Weights of a small transformer language model.
Size: 8 layers, MLP 384 tanh GELU, 1.63M parameters.
Architecture: biases on query, key and value, tied embeddings.
Each number is 500 + 25 x the weight over its row's rms, rounded and kept within 0 to 999. Layers, rows and columns count from 0. Numbers have three digits each. The size before them is the row's rms in percent of the matrix's.

# layer 3 MLP up, 384x128, rms 0.136, rows 177-231, columns 0-127
104:477518468508497545539472478535543459475541493483488483536541463515518517470492514516461490519517504480496519495533497447535481456468495544520513487523531499456536486468504514496504538528459507509454484479504521475484522534465485550518510485523453515505487521524506487512534532468527479496514430502497500521516500477482502503499453484499512504520531467499504485529511536506505491521519
106:517498520488484504493461505507500506469498485502466491495521480520530491547464525565476536513475494461501478515487498442474513523471501504488477494489556486530509497481515425475498509499496495482464490462526511501507497533521498477495509539533484535497528504504491461501484498515528551540494481503506433492518534482492502519516512464490475538566539494502507491474519495505496494522564
117:506436474512521514527498502584512540493489485530483518511442475483490516466466545514516482539492489509529488477498549479500514467497507479495500510470489500493515464525498434525497500491494507462513457499533507543503500530493547488515497461497497493517533526497446504514507489487510465494484515501505469557487505477507511487484486510478496506516467522468508514438510518535525480542505
105:509468479514516479576474470510473471525510509547519529473512502512500499521500494484522483542501561508510462476518522502493522467532532508458461474478472476508504575486518498514506476538541497485485537464547489496494490517494503497492479444531523494549519492453514490481496551481501487484472487522516512483528470534487471483486491477524474511502522537483507462519515504517491496502489
099:501471506483506535486491509510488504464494442529521500519508480479492525538451516450509519545467488493523458509506522526501536493510528511508484496493552540518526513527433487531467521513457533517502474464510496510479525546522505505519496500471454474484524481497453483506513452452481466490509536489497469513488562496497506485526480489507483520541511490486531511513508499476496466494537
089:464504510523510479500512494526500504492505506525534468539487486472563505501481494505505494500480488478532510486485520535439493503481484508475480496535508518496506502541507492483456522570537530478448486533508526524507481552517503489516489535514460519511443496547503501523502474490540534544528484557483518460502485507516459487478500498491489496540490462473493484519503452491461507477484
099:504545529510532511494490492470513505498526511521532509488488508545499499511462514527493480486469538471533512482538532522495479493483460522528508457482543541514513500497448492504542496457486531519487464474535457553496487500525519512503483525508496518473475470490513499458507485492576463515516477498455512511507511498484482486555519498486469543511520524501491478527462473519455508529495
105:483445529500484513544509519519468497492503491490509508488454457499489461482512512512495507494511515505528489495517510522517508475505474504498493469529465502470529560486511454545504521515505529521501481487558421507512479504475519557513502500502505510537530544516537460489458484488519467481506528501488496478526514497503479486473528485528504534479480564503470487510474548483467518534477
102:529513502494526566457543494504496479535460510521503504500485468514550522474471517507457549510490502506498466514465514472536504546465507516510522498506512495490502450474482487466496497504509520477483514430499487525485488491500483504507474506501553518535533478533540482495515512499560502527485484505490462459492466485465493513491457488502492532506529467509519500494541456535527492517527
102:476493522492515460525519507500526523497506461539489499482527484494476527505480540551522500524513503478518497515502513512529529506511510460494464514476511508508495523499497498453502475487493523473478477444526488549530518452514509478496474518548498543507487516502545498512500467491500516510453481523509495461520532502481481501498458449483479483579508514497551502435480519510448500511522
105:500519479507482511489493518493537470492487416490511509518512492504505489503461495535514545489501541509524496511500566512515526485490480504529527421482523461479528507529526485487488478505500526435476474513527493467507495508480465536519524526490492499481534517474489504516516492448516503483530510483479451533465536519481487510469496462526482523480535517510483488492476495544510473513539
103:505516495504543456480522513527495496500501495510542502518496466513518500489473538479490516473476511497531524480491557510458515514488509515522543450522480489444493479478497476495484529518519510454520467479506511491497508471485540553509460505516431528525489508492452482526538490478532491485490486526479492480462518519515493467524482469514527516549469469498511508520459448485494492546510
102:484518450484528540483501499503477457534561514501492508548533479502519527495472493479523507485492552508496473468514522513512496505509527513526468462541466495497506469499492459501458486516448474492452499518544517487546506485523486509506520555486500531485485538472511438470493508525486486490461465478527525471509489533530493485532507494519519516504513480524492484541525519535525480517485
105:481465558509557485510452486514519493493499472511550533463454482545515492510455508539468518503430522498508513482522508489513517487472502518540509482496481548505494499545480521503532520477479505464516504505500478511518499529453513508520518498493525526523533484502512479495524542457478509501524496468485507532516478532506475487498501478494487566485525511499485511484475466543507463465473
099:480472503461539476498498498535518506506499495557476505499479479495482499496463506460528509499473486516543464481465541492549495466521519483479490486513475515502497456495541481512540495527521517499476500483535489486469532450487537487505526488520497465497506560477524521496494564465519444514506473542496494512469542520476490466486525505495497507528491544458490516481545494481479472518502
110:487461473464481591486481541479488509508507492471538509470496481471513538521539528518524548500457468463535508518506504531474479524488492466517463477543511532484492507483465462493524505503516479542529486502498488489490530500453527494529503515484457524452458516484490512489511510502537488485485457504492520530489515529489481457486530477494480485536515480489498525513487541508479475510505
115:493433492530515517504503483532502546544507495498499500482472472500531559483473567522494508516472486477485509477511527491485483488547443489527517487531485521486491501483483505506528498506511510512512460510497510530544500501474501511507493517490463527554473512512438476527483533494528502554508487500499440548543516463525494490459491463512486502482528492514456502494492523492479491497523
099:509516507491512539543500526493482504492517525552481483486485467528519511550480489524486483527486486501557477463450530505439529527455496454472503456477487500530513504501500485496492510552503469505546478507522523497500500510500501461522538458524499483503471524469431520527521505460515493475465509515497497520457522527493459452531504498533483475499482473516484514490504503510504495520518
113:499490513485472495497456534550500527541493508515512522503507494518527470501486523542516518523465492445487474471534528486500491516502464495536484492525484528502509528480480481468505502555495475496523464544534478537521485497476487518481473535465460578461501478526467497522512489511505503519483513493447538520519516467468504476527527499456481517498519470485519482509514532534481506477463
095:470520461517448493510510542478489468560476518527523503455491497540544498475529520496558494481515501514516500454516516501501493505482527489527499500492496501485485488466511470485521491500505511437488482465538487532518472475521489515484449495483508517500503501466527517499457479481533511547473493512537474509510463470517495503525463479489501509552470488509552498492500545552493491539492
096:516528517505466499496499456510461488530501499508509508470496480544509470447517477502517501535490483509496518461545528469478516555508516496501487500511464535485497505489520480523530507470513497525508525480487492510526511485501486466514434461475510531513490487553466514489535463474502551515499460469516494524517495501478492511529438479477495490507489522523594490495463521525506480510514
095:449514492484516516528509496506531539492510508477533517487515492546495531489488517503508498565462525468515482503494518517461504518498509427506464514519510533444544483545492489500505522462509480534512506517496533510514505494499535520517520500453467507505472474482436545510538517466487482525498517484493490498473541519491509501539472487538456480487481534444485517491472494498496482507482
085:516478468467534494522556505518517518501498494482553488564506461516537499489496504490517505495526526513509463540486500513496511500481499513491502508499514500466563498504494466523476491491489479491497516529488508502522552459507485483556487505570440477518520536453514494509516461519525490469488491479514519452501476497475465490533509505536504483511490504454487530470522497511515437487477
089:503436477503476485529536485503539507482492497521511487505472498513524479493487504515519508474520478469566487505496512523507532485506511499466496517505506542491530489514496461522483481488509477481496457501504531533529539494493486514552481563497432493506532498453439485497515515475542553493520502529507457484480474488528480490523490457498465491532472498492543517481509474530470482505472
116:480491500457502453510487502531507520520487467498517529520455486549542499514473503519487466512518548471506502520487543457517486551515477494526465514500465508466503474495510501469574492517486515469460520474513479499489499544484490477516492500499459552497490513524484521504481461486475531509525492451529519500507519550501480503539494466490499484525528481485462495463517538488519508536527
101:473487500512514500519513479530493511511510528528508478541513470547496504485501527539483502543451452520520507487433515456500499506495478532525500496478507537477484525513496492536507529508529515503534494457551522496524503462466495509481525523516523520521531499519498474500438494476509447481476470520479482468501537478480504510523489526501544529535502544500481510456459461457513510504501
096:506485545483550511497492521501508526542503521532514499499435472533520484510481509494459473476473528526483509494519521443517529486499516494537522508546458504490479512482486460526480496490444510480490449465497479507484497525490511503512547472524524500511510521500488479485486509486472486489454523480514476571530485503501473499493465539517458552478545502485532523532477516497513484490481
104:467459477492525490488458485515497456520465430506485527480502503488523525522513519511500486514457545497479490451552501486471501509486505446556484496503511518525527527493490488507487466519456493490490510517502508495505527553555454537519462497491518513514530512514524453516457507530494513528475522470517501555531472500482501490516508461494495523473521505498491472521494506503509465502545
105:495518510499567531506474480524496462534505525528504509479526451507485501453539555451466523528488497517524485478496511468529497462492512499553470453504491478477500468500470508462495512485500445483507542493523497519481498492490516511493555478475465524547462509517499495494496492492477506520490468496455495497490508559464497511506513517562502515498489493484503492499509542512546501525521
106:506474501465431472514533457514467506495506490528499479505523495542563523498484549487476516527498483500519499534496522490527514525485509516500520479505499514499512530491468484495462473529485458484506507471519500484536557503508525493519480481493519498543449533513530442447504477520485518485506491503491509475522519463464474492537516462496524485514447481454500487518506551522478487495524
092:485516480431514505485512479512507492493486483484488508501486508529504515485500510539469491498486480476519506494531516498470478495494460463533505510499500501493544515469498520492482478532500538452454529530495519523510465472485503509522529517539512506506541538545513508491493495503499576499514519462533547501496500459434440485529466480500527469475518502511493489504549515487478449500540
107:471496526523526499516476547514501448490530505527535500475490486527525466474527490486465508518459502523534507427476514467485564528485465486534517439483476514475530530503483520502493502527483505465502523491542515466483517496467460520508500510522528540501466521505448478494526521453506522486538512484504482519450473509500505504517519502483479508474519498498491504473453528494497501477514
090:467467531487503488543522503531514518493519493495547536509449486509487480476511477482498481564447534502467490510495524509537475494499539473473504526509520493502521504528495502493513496480491481493511502512518530493518468501491495487564525487488467472524537497502461479487492533469470510477500470448534487475505511544477506461549488505512512469523502551469507497478447511535500448492542
087:478531495511518495482466534507469502491534472530498481473485495473485510484515511495505487502485496517524511479478523464460589506496457474517491500499454472491486546462526507460522470524556476498501539488503513519506519505493527513492490457521514564534521507486527486461487538474523531539500486540508495502468540487495474491477495496512531523522475484513493477533452540487479496512537
101:516518546490517513469489472468487505504501503533506509531506479493509482459511529492452447504492508515574515487516535489455516464478500527503489431525520496519462487520465489494478488540451489500495484488521556515512516493524489493497474470533482553487477524496480524471515488444505502557475491509494504493534497487502497493539501464509463513525490475452505489506482535517502496540515
098:497499466458530487564494472497553528453468500500480519522477500531499528467501496506536547522454503487541476497453527482492501461521522516518470501529522517471495481559519505479492491485497515478507481501483522505505519479482528516498517479513509498530576533486504511469505541476496534483511485517457533502523516500473477481478473501488476529481475486456449515486532496506463502489471
059:497484473481491471466497547510491466492510506538487482454466501534486494521494490499515570492452519421523469514484521508482455546484529497472508512494522496521542531446475490526502492539454517526510485498544515508492488523489453531495472524488478498481462492489493517504464504509503506494512478499487496493503511508482476554503469501518502499522518539453470559497464487485504484514496
103:489506508458533516494480478538494488566487510504515505471502490495546491451481541586503480521491483515488517506523512462516517497523505491542513517563489502472482479482517528472506489532504484508503503513503494547503478525458515496493450522486493525503510523501527521483468509464476507477489474472484514523509455505508486501462464471499496538510501525450545489457494508556479485479526
090:478517491510519466481532469500532477508503507529535518445518484517485497486493535529509489532497509501542517477471543489521496519490513475497519507495502494492555457525495498457535538476507492488508512494509518491527493478484492536527495493462509490502483452485507474447529536456484501543477516496519444445481511485480512490499497521502531467477516488502574505486425472491519465513508
091:467499499474493467523546504501468470489510476483538522470513490484494490484509525528504507548512509502506495482483506530470510522529503488464494517494563490487556504497433453489511515448487460497480514463530472533505524490458524492534515517510492510539482480442521497524478513484464572547502495506522498481490504504519500503541478468486508471523526490499550504522464482485495476481507
091:511511517474523543460524479478529520489475476516471509461500517549553519479499509575526481490477490494503474476463527466470526505500451506495451477477517545509506545531486487500510496510504484489529496512505476496556503513462496501512481511480547495504503509509469496503455517519499540458553455485460504490489509492447500487470480478494499492495497523514496503521525546476459489508520
095:523483491456575503499514463550517547453502508508487524530505501499522465509505518504485480512487493498508526508475519452487484534508494512494472502481483544464527507486531516483497502543487540507507501485525496515495472506510502514488490439513477519537500550531500456517452467502503474487547510488493504479515486522440493483506487447516473519506505525471474464533526512465469497483547
103:515535520511529483528486560521509521529557463518527507487515478500545479482528489435501497515503571520491462479488520490521476505491518511519466488510502498453482483518502492495493497520484478481512493499498480514472530524512474492505490476521453499495513530435485494516485470503523450504470507487439488532506525540511495505527489516525452490486476507460454528509510537533520516529482
095:485518509532565471508539530511497475487519482506509488496485505527513470480564499504480500505508531498469514456504522497524493534503517481495509479538483482505502514522479465491497436548471512483506475466527471537475502554493461476519529456545469500506469526506471492457499507524510494509515479513479503491498534541531483507479505527474442499503522515458470509486459512533470490492543
095:500509458472506570518517511505536485476506503529513506492463502501522441464529487523539526494508529502505526489460497443500533476485481497524436485502512489495521495503497512509527479509471565518470497484489524523499515464482506534501480507506484500531511520508510539520505514494539478508535475484505503499452487476485484502509455456499475522496528515468418492503515520473475520538532
105:500517502436496493523539487554455487494477523509512517454513486493478511456494468488480517511466489508511491505491528479485505513492463512488539465530549482523523499493427490500502466503489556485500527488494491514484497495491489537534518479538526535464550570490509505484479541496531495495522475492473480503515492482461468487511464535495552516469518508495465527476489479487499491513515
093:483499514488473548543513503489494505539498501511512535482474453494485501448534521493470551497509496489489507480516494527478500534499483508496493465509494557466557458462492493531477513470461487487458523490510501552472531463504489534510530504512486511478504520487488477524503461489528537489545475484501479478518509509441511491539459491512475519507487489483539523498464542547499494535489
100:461485475528512511536488498467493456553495490523465511425487477519477536488519513490516513510501509468527516462528516489527511509481493481465444496507477562505516491482497484479544532518463503541495532528502507464500507511507514547517498508510521484518467508464456547511504479452489500511495491529512522495516535545495506486518499539483515516484489481509560493472473540487498509535480
107:511505527516488460546528518548493462479529527530499535488550497548500497516534477531508530505484512461510512497479532488528500482426529524488494492509484510514491532514476501479475534511487510508546463453521466501526514476451470478499479527524499534476527480513530479477500524491514501493519483501448490465500456519515485482484490495463495498552498544516497492467487450495468503515516
079:466475469491545526495496479492535518534480472492480500539509495500513496556484497530520543459515520493517483510501517500511468505503518528478477481499488490523510539487528486501566522535437543495484500463511512515522492539496520520506500542505516486480503503525548460484493527519507486522490512494513482457465498477479497494462500480493473509502521524440449511524502444489499430490526
112:463507488495461491527499482483498482517515483520489520491503491515536522533507519454538492550470569493544483504498513491453495490525493456539423492495513500503503494508487496506532521493520483485504539495515519483517533492542523480501477490503495502474480489464507508459467535474526544522517422501502495486507470528499491479566475496488496512523454505486475488478527494464503517542508
106:450451463517509518492494524517556494535491482520488567470493497512508505522520511476525495493473512464521501494458513474524486530474524457513486523514502553490503477517495453470483507495493517488484473536504484500497506498460516574513516530517485515460484507455465496521554458503511530489512527480494488528484498509454489493534492516478468493487504498456507508516512495552492462541512
079:428469516484486570533493470526506503484524507524457538517496504498493506488514488485478535508512482491521479523502520489501490450503487487501446450540478516454511499532504497495492543485487504439515484512529516465460452487467462519493488509510496520491514520495465456533556485490515500541490468515477545492474506508485500501557477478530480489501488492479465498484504490520478520504513
099:495514455485498556488497507507498508491511503479513486516490486524511501534485499537482520510501537518510544503512509481497494512495509519524466494479463491446500485487504447474489501531499513470462502483486526494472490487473546496520529497543514511504540516493532464542487515559488547543473444498508511527514533498455448493485446474544463460512542510529476502509456466516502494515498
094:513521451485500475521520504507491531450486468505533537468540484483498526557518502486493487561492509489484523470458515487477471506514539471484502486495518538519508499549474489520511455504515492485494516505484516513520554572524486447517506488498493473527522472459489498488483528458473467519520501515469477486472500535469487486496473442490508527496490512485516505447498525498475484500509
# layer 3 MLP down (transposed), 384x128, rms 0.0889, rows 177-230, columns 0-127
099:453474546492479528476473468469498498534507521503485518540495478495461486485522508505503472485511530508476535500481512496515469531449493504497436507522520491539446497471512500540499504511499477539531536462507472510525489520514490469537490503533505483504483527495510497485495489502520483540472483549528449477526485510504523518510506468502517458523514504492489485510423515498545473486557
104:505504517477480470512528494460510483538505494492523429468493460491505503498509495469504522473511531498495482482504463488515469508504472470491503521467490484507479471514509549546469506532491513509477494506549525503524535475464494493512483442551508485497530542514526494516513510470543477487536443488518500522505498494541481519504515543455537514523493472480509492471537456507499550471468
121:504511510511524516484507480517508481516483507431484504499520514504549467508529504457502491496479463484455503498507480516502494496467487538453495526551489479520469546471543486544506489473547466484508489523517539471471500553513514487502557507504474536499487498474463496495527473525434480521497524508533500483494510508497490498487466532522491517556480509499511504479532521503435514506486
101:454457478521492495533480472466502537514500530484516538514527491532479483491500493512492544508494472465467503511544451553477507474546502532511513536515527511494528492471500538492509497461538505485493526507488508502507504515487509462551498470498507512492504450452531461460541524546507491483506457476509493533482475507512469479459504528491532493478538520511467460512489474531491479479494
097:488493514488499480510485528495508488508503490467487455543509514507517443543515509508516516538520511498508493475487480510466515542545466465573534507503506509491509471468481495473495496485536520501465463438497523517462483488542509512494552505528520496538509488501457518480519497489478446516521480492540488486499524502476530510453462474547520437520506487504500520491496502498510525472470
094:515466532468519518531518514468518478482482480520510529499489522567513495533511484471450484562522522479477501530503511486477490452511469457493476489490514497528475514490511503503495491450547497451482513513480482458466486492489480512501495469477532493514537497496519496451520523488458540529505488482514454516473511510509554504507460528519509509475528518526472501502513534479545484534530
083:528462455509483531541493488530512529497464491529472509512498501523512468438493515485504483484516470509470471471466453541500540518491533494504484487527530454502491503485493515504528523489520527507462533469456515498548484497483461513484520518528508508477447505508513520515539500487444490509517543550462515493486510463479518470511523527490518490489433485508514505518512543490519504478503
106:473481490496509518526504486536518492490476471515515421505487472503491502493422520548465488527496546499490473503516503502522534534496507456495473510498516510492521502520475456491484505475514496532504505468508543526483514493551479502483502517487502559545526433518508505494521533510493527482552462499477507488455501474485523482544501524507514482464488523524451519492488461502493498486491
102:523544478555500507500525494496492492501522550475504495480505443472496498494486504483528516543496494479497478490508490515502484470473484486486478509511529483510482512498531509521449536563532491495478541506494494502531525525481500552505507531537453493534448453413551497485504468476474471489523534496462497476473492517519481486499494519499464537501489493532505503520499471516502517515476
091:498518530459526491518491468469504476496475478492493497538480470532502511492479519522507512508482505502489506494498486526495478491531467437477546509495520503467514481494504517493550489527485530491519481535473514513541529477425486484526487474530557506538529510498466476557540514465507505490484502489546475498495497465495477451455497521495561510506486549506481485465501505491507508541516
105:471525524515475512498527507505524506517505437485499479510501468483529475467491517531526527558492506505508519545530507498561488475494510476510525508543475458520541492480510496489520526505497519470537450484530437475502509491520489514504481489482466511516490490498498528444527545497468504501495481554513529489497515505484479480443518505480481497515526484511476489513485460475507422506497
102:514500497478509483487589488491525498493533487517513513519503493483545479481519481492492517520536547461480501523489454496522485484485522476532516492477507480508495476523493522484537496524472517516464459531498538545521521514498487560517466464492503509495469510528486471494510467487457514460513544508498480492516526427527498497500474458492499548482496466537500480467496505470532509493466
094:514493474490463489529505527483465539505522497515502468515513483500471439527512441504494508499514496493492521490526509494514458445464545515518477506515515528543516497492542532509492505488500466486491487524491489466531523473487506476495436493484562502498490481528533478517521525453527508555460462511487501527496469502495468510471448522531508497539539457468513487522510508509519510498494
102:475517512475478488495494549466502506450469499506515489532502469461460485486498492483513475502478483507507544495518478475549500507475495504527479483496535499488485539496499505550490505523533483527558500466531528500500498464521532526500460499461450525519475521475502499470533488475539515514459508461517517540510487465519500502483496542541479472504572454506528459506519497518505477501488
105:494476560458510506520510525523470477461480488516474522497499491459529460506535487469458505499474487533482517468497520493522521501517515489504516484490476459543493483519542498487509483476520555481503521515467519522574519487468463529427499474490497506492465509480497533521481516494502463528496525528494483545468498470468467495541512512482537546483514505496503496496493471505482531516518
105:480501473527484512509544514486489468510504469473503505502493456493487517500491466542467520513465505501491523521529508506485460530482496497516515480513519502518499510512506520495512477464516508523484500488491545523519482488484554510527544539465525515566469523486428497471483537528503509504457489525501477403439496504536501483513526489490521529513490523513474529490487495521485477475474
115:488505479502514502518518503542483481528509497518529508463491438490508509447484500493484483491482439519530468547486477493491484505508512471493496519535540526502489535457460526496502474500486552528493488466510473466492493525487487538512507475491511485520508487501491504521519556469498495530493458512543424499500518553521449476508513508521541491503507502515494530513493499462463507446519
110:535511510484464528498496531476490470547518519508516518488506488482510452503499499468449515552511565485504485536487491499520522488490511516498509517492532510567515519488507495493508467460472462512486459484484534472469469486505478525511547493486514522469512475500498510498482485497405497509490479488546498504476476540483473529496501489544503495486508523537553497473494482478484471506537
106:494490500502510487493497505467503508504521527518508444481459510497500488520510455441503506517483549492481544511522456489496502518503537540519506510484445517512550497531571510499505501489506530496544513433479495459490506498488458500515499548498529507495532499472527517527477483481548486501472494497499500521506500481483462495499463515508490521488498521455521495422490480519502551489511
094:472502449514497458506490508565522540484515532483471501516494473448527521544481524509498504490481501497514494506544556509498434554519495483487490489518493457544531477486543500505495479502480442542480498510488469491496498539500515543498509486494474487513505495466518470477502508484531476478527511473516500506499448550482490487481503485501509535461517509502499515530487480472529518505547
079:484467499509516473516486460513534525493496497519480501517494468513470492470510459485494511509504515507514488468462480491513476543503519498457489488513505480456489491515505516543533502484481503536550529510572473471499465494486521517504489495484514472472508513479481523476515499538538465489496475536471528544502544531534482532468512487479482534466528565434498510510445491503512509523483
097:530444454468491492517500503503513487506501508528479484483509521505481529479508488489512534474507544524499483531434490489551480508534478486490515496476471465488495517502526509528499535518518497444473495524510512536476505488466480571499480518499514460466522467512511516544504521488455490495513453511510509524516509449558468504500558504462497474475492464492519516530487521528509477505499
091:512488515514501499488546475537509542473494512501509505529472541476498481485506460476513526487494458503461484486449478456512492526517500518577528496499450482484471504516558529500510518520540509501466533491502511503477466511491479510493495473482494467504484527586489492478492496512515478528549553502488495508495464462491454491483494529500523470536491485543481496511530494491478495497497
084:526509511489491479487559497497548534466477492488517502503509565465500486507555502489503499506476473488439520484472470511500505510488522512465503511462457487492463503523532523486506521494538495470462518526508501489505469474518544492507497466513491515461493524556511502473524486475474501538520479504504466427510495478487515521479510576491476539486478483521493475530495542508508497488486
117:477463482469494522517518514518518466455495496473473500468497468517518531463491460468523491484509502496500488477518555506543501487475495520450470527497482524500483487526513533493520545520504528534493521536488469488454520465514459489530472541473548491559507533498500533517509515485529489511510484474515494501454489562496505512495455464488514491495486514541481481510489461494549487524512
101:486493471508500507505538474507486498510447486499503483455499443536516491475497502512474481515481485533519481504516521501518479475444542474492480537474531496538449517515466507492474485531473502517497487539511547502501536519498529490473493557486469563521477498500470522496529461514492556478521529493467530516492532522499487473524480542482447494501481491545513512480500476537487489486495
100:494463441522471509511485486486495469486532495429494523464536472506499519501531504463491480483504470462505521498477509470457472477524473515526518486511540491534477509501478520504476540514521487500519518506533543519480536531494485535501505519483458505523473499476494506513553465502527454511544470496489517516484499530509467506521498496469479515469556475488484499506497540525461544529535
103:522516540533464510470530485482512512510498512535530450463513503535538471478451499496514519485462496487505498523500459531503451526480529519490516497490513472520452484519489529523470498509485538510480511507494512506507523506476540471431477529484520473495480518530504438510500504536497457503501521536514465479488482479556532484491490527508527467524480439517524480517508523472496486494489
109:467535519489488511475495485484537488566467477490489530478497480521476514507487497523529503477501477479524490530505497508497515519502486556492467524509513489450462515498526498442495518503523525513509490477455440517470469492487543477517528476523569499505461523503494509532472554501511548547501476469494517515506520531491490488519460498464510485482526482501478495499527472531461500525529
100:543507488473487511473527483553481521543478528496481496466497497518540503471469544483470506490481521506511533500478531543479508524475506561542530506523561491493486489467521547489521517496467506462507464504507472477466458508452496525513507489519491497487486515498483481513485519480485474469511476508509495484475525497487474510495464505504527478495504459521493505547464573531455487525487
096:516518451534471530470520495490482512518534524507525524480527467531510462490468490479499532494468465517488486502498474478524499503521507513521528496532496457481452481554536508467544486526505502508487500516486511524526519472545482520488471508465446487477458472503489533518506483506526473549519521514516474467495481497487530511516487529533456570480498479483470538520492520493479483497457
113:485528515473510494524485498492533512488477510471495531493500484469487522518519518485544529501521482490482552474471449531497562478503490462490535495496522528527564484505481492466517496518456526480483473458464453487527542506510487463523507506524475509489523469480538501482526498463492487505507519495523474490482556477508495518525526517484462515532491477503471529489506481527488487423480
096:475525481511485488518487519495466524491473505481494473526522526462462523500519496497510483480506522506502524469498448489484501520561480556509503477475458494500523528465554519495468532543493522477490466491487476504527513534522514500502481513510517532527457545525501494533508487502524490473521547521479473493491480444514446501464528505480515499550491430459496489504506498470518528507519
090:520442525514519502487547514480534485494459512457481495510499488534551486526485504488497518528506495498446483528509472495545481500514474520398516533492498491500508481477536457489476509477498551534520507474491510463496492514505462499477506495515491466515517509527504526478521514543486513475529515483541566491486464497481476495501529493510477496494501454514486497501513477527484530525530
104:469523491488504502525491490470507514543503460533496502504470478530511500496514465502503480483475504490454513537531495503498508533461502525534524487509561524489515511508511471504516518471477443506518489508525466516532471516606497527508549527491502489497478519498471467526504496454469483458470449509487462488518476478506483491519507511487523499459499530484498513479485500520476537481544
109:501491468497517455471517488468525530496490518519451490483520478555480491492533487503462497496532515480514540496509473492508488485504498516509489500538525465523507502517512505522499518537467432504507520526521527531497531500511481502503514495504515482521446475440476494473489485486470448490476514487523464483552487587530475503539504498515467554483500510503496520472467497521523469481508
053:507483519500520474476524514521533525499501498478515480524501568521470484488492494486476480550516471492504489499500502501508532524511444496543489472528521509493538541561489493453489537474542538452494513513489484488486469503478514503516498510477498475532504465543478507510465525514502481486489528502512498476478493545539548443537522496489498471455492466507481439511479486504461496508496
103:521516593476466494520482482517523475476490504429502498507512469502550511514504513524527473501521475492529505496484493506545511546496501513475496509510502462526512503474551483488492475465500509462489508500498525511484490457486510446505524538527503521533468509470493516492481490472493549504477447480497504519480490518512512530492490542450467491489502501449505483522536493502449530523513
083:507444518469517548518478539462472484495480507483508483526468480445485496514525478503519511498498510516519511486486486521507458498497479479523507453509483550498461529476538509529477527489500483466449503474486480498476520510509504502484465508481501485529494526546522501490521501544520493543493518513510510512443506510473425498481512460502518498541506526500519504515530538491504476580496
092:506483506494486560534526496498507496484515558542482501515509533484477491475471467516509446472509464512506506478489484507552501472477489510488462454469491513472464489519501488500459475462520501513522499517491485464512475461512473460484473527533533496560508523508555482485541504463500530509485463491492494507482510457502531522498485538510520460514513524521538501487463512470541520518513
092:485517485476489501458489519510540505483529510469488542502508456526472549499523491558496513487516486470482455546471526508456449512527481505538498468517483515490494491511478502515458514472506490498501528515524473529533463551500503520529515482492493479526518467550481484492531529537495488455509523462488517532554502515487488527480524473461499450489502504496529508519465507456487482486499
096:523491530493480527492472486552525497488497537506490524462481478501479517455490504521481472475503508465532485545494538522519469532513539470499514480511513494494540536483502516466497474465492512500501506544519495508506473513475482499485495529502526457443479467523454498508457509530455579479494490471514514508498525520540462487497506504522511479529495500498557518491488516513519430485509
103:468510495501459491513546506472502455514524503508464494531489483541490531511461557492476517461523509507474488503509490536496511484467493459516546523510509508456508499462489503518483502482499502535536505493507484541524455494432491515458485453459511519482494542516526500504521547523496522527463461490526464487491499503477460518477516560504523519491507480524517496506473463526489482521527
092:506497494497523469513520423476507488416518530493499480486531483479483500525487522481496503442535521527436517488502462458481455523535502490508521531500498444467511484485512531519506517507459491505481529489502522530525523497489501479465519475512507509486510510513551512514511534511550485497505527493509484504517481552466477524503488534514505462519477511501499521502489488536506466468536
092:493452516467532470497506451482512518506466548504496509490500510500470490485477494532477471453500494501515489479506499490467469502523535495508535560525539461458535542548469510498500546492473534493523459489504491484507481508453506500518497522465490440483453487504480511518500496542489524501538517436504515500513492506544476523509461511506514520511529521518522533512489462502482513485534
114:510499462477559426498512495487496521550464489512479530486507443488479509512509497521471488467529498475507508497518471479509487512503505431531481491493523499479494533499517499521529528515482542533481513477495473449512493542494527519550542484472528476505508509502507516511515527539478522509467473494497510495494466535503486514477532487495526536491487561459475500452517472489490482469516
092:488528503442526496491474513520488506507519513493526507499489535544496497516517507506519512566470500530479488493499466430479494538516515505464478512521464495533538518522548501471496462461514485488540507520449499437538525514533476450494491489481479498485519447504506502481520483511547457468531495513474498495486457496513508503521514524507490494523450483484505485490542509476495499466513
098:476488579459496522471476486536517500476462490537501526543481481505512521528488512469447494442474493492519501471457520479458479483509470507513488537483515509477495536529504533494517520518480511469530511480523521457466481513503481516508504534500516456497455496521534520513474474520534550478523536467448511501521489497523473532514480485546505494525504488504518528483487503528493481506508
101:541490468471516513538504523513551507518478490488497489483473504529475492486536487470479511459455504512482530519505472520514437493480490498467493532436475477547464498500500490483492523516525500502530495517530458433480511504497523477532514527507509480521479440517476473481481508506528540502474519515505537493471528478522467498510519526559504528521513519517514518467521508491515512452476
069:477517524491554495506506510503548497509513528485460487513501458492495523529452457506485495499474499478504478522474462520490480568525476535511505507523494522523495483463524464496507503513508551511463537506541530491506478525474572503504449522488480510485532472512484499522495453525489494507486496511517496488523501486524491540483493534525446484508453504482462522444490502537470487506512
119:489497499516514472486498460510534500477512477463472546480477487506480504469456518501509511487496515508500490499503547453523535466466491512513481514507503484499486528500512467504532524501486477495506481579499474497534480563491490544556482541465453482499485501461458485467529516505464536508549524484488578538528498522494514495515468497498510530501503512479497470515489505511484524512484
104:475507499496533537514467545492501532503521470493539510473523532516472504512505463500524513527468513500508464474476476530430461484500514508507476498543509558473464526483487511505517485542465546535483525490507497524498508502484512490498558469480526512522486505517485489478512487466458507473524511433474522506480472488510493483474552511495551474503511530498463483473471514482520521511519
071:489512491521499507544446500488526498515500504523502491454507448512470478502515555447475486487511508501492514458537500511512530475499504472484521539482554486521475487564480523495489527457502519524487508525525515452497495526459525493476512474541505488484500491504526521463519504521500494467503514530473479496526495466528505458506551520444469516495504481478547477463451526492515495495496
100:494545497515534540498487526543456504518519509538442522468479493498504524503504511481445542502462525470527513511469493518521494474529538514516507460495497468532488499490499510438549562454477509478485455489509489498478487494508528498494516464504500474499497479516527527522450510484518470458538479513494521475497523492520446474504515498513522495477527529459517488506532509524487518505479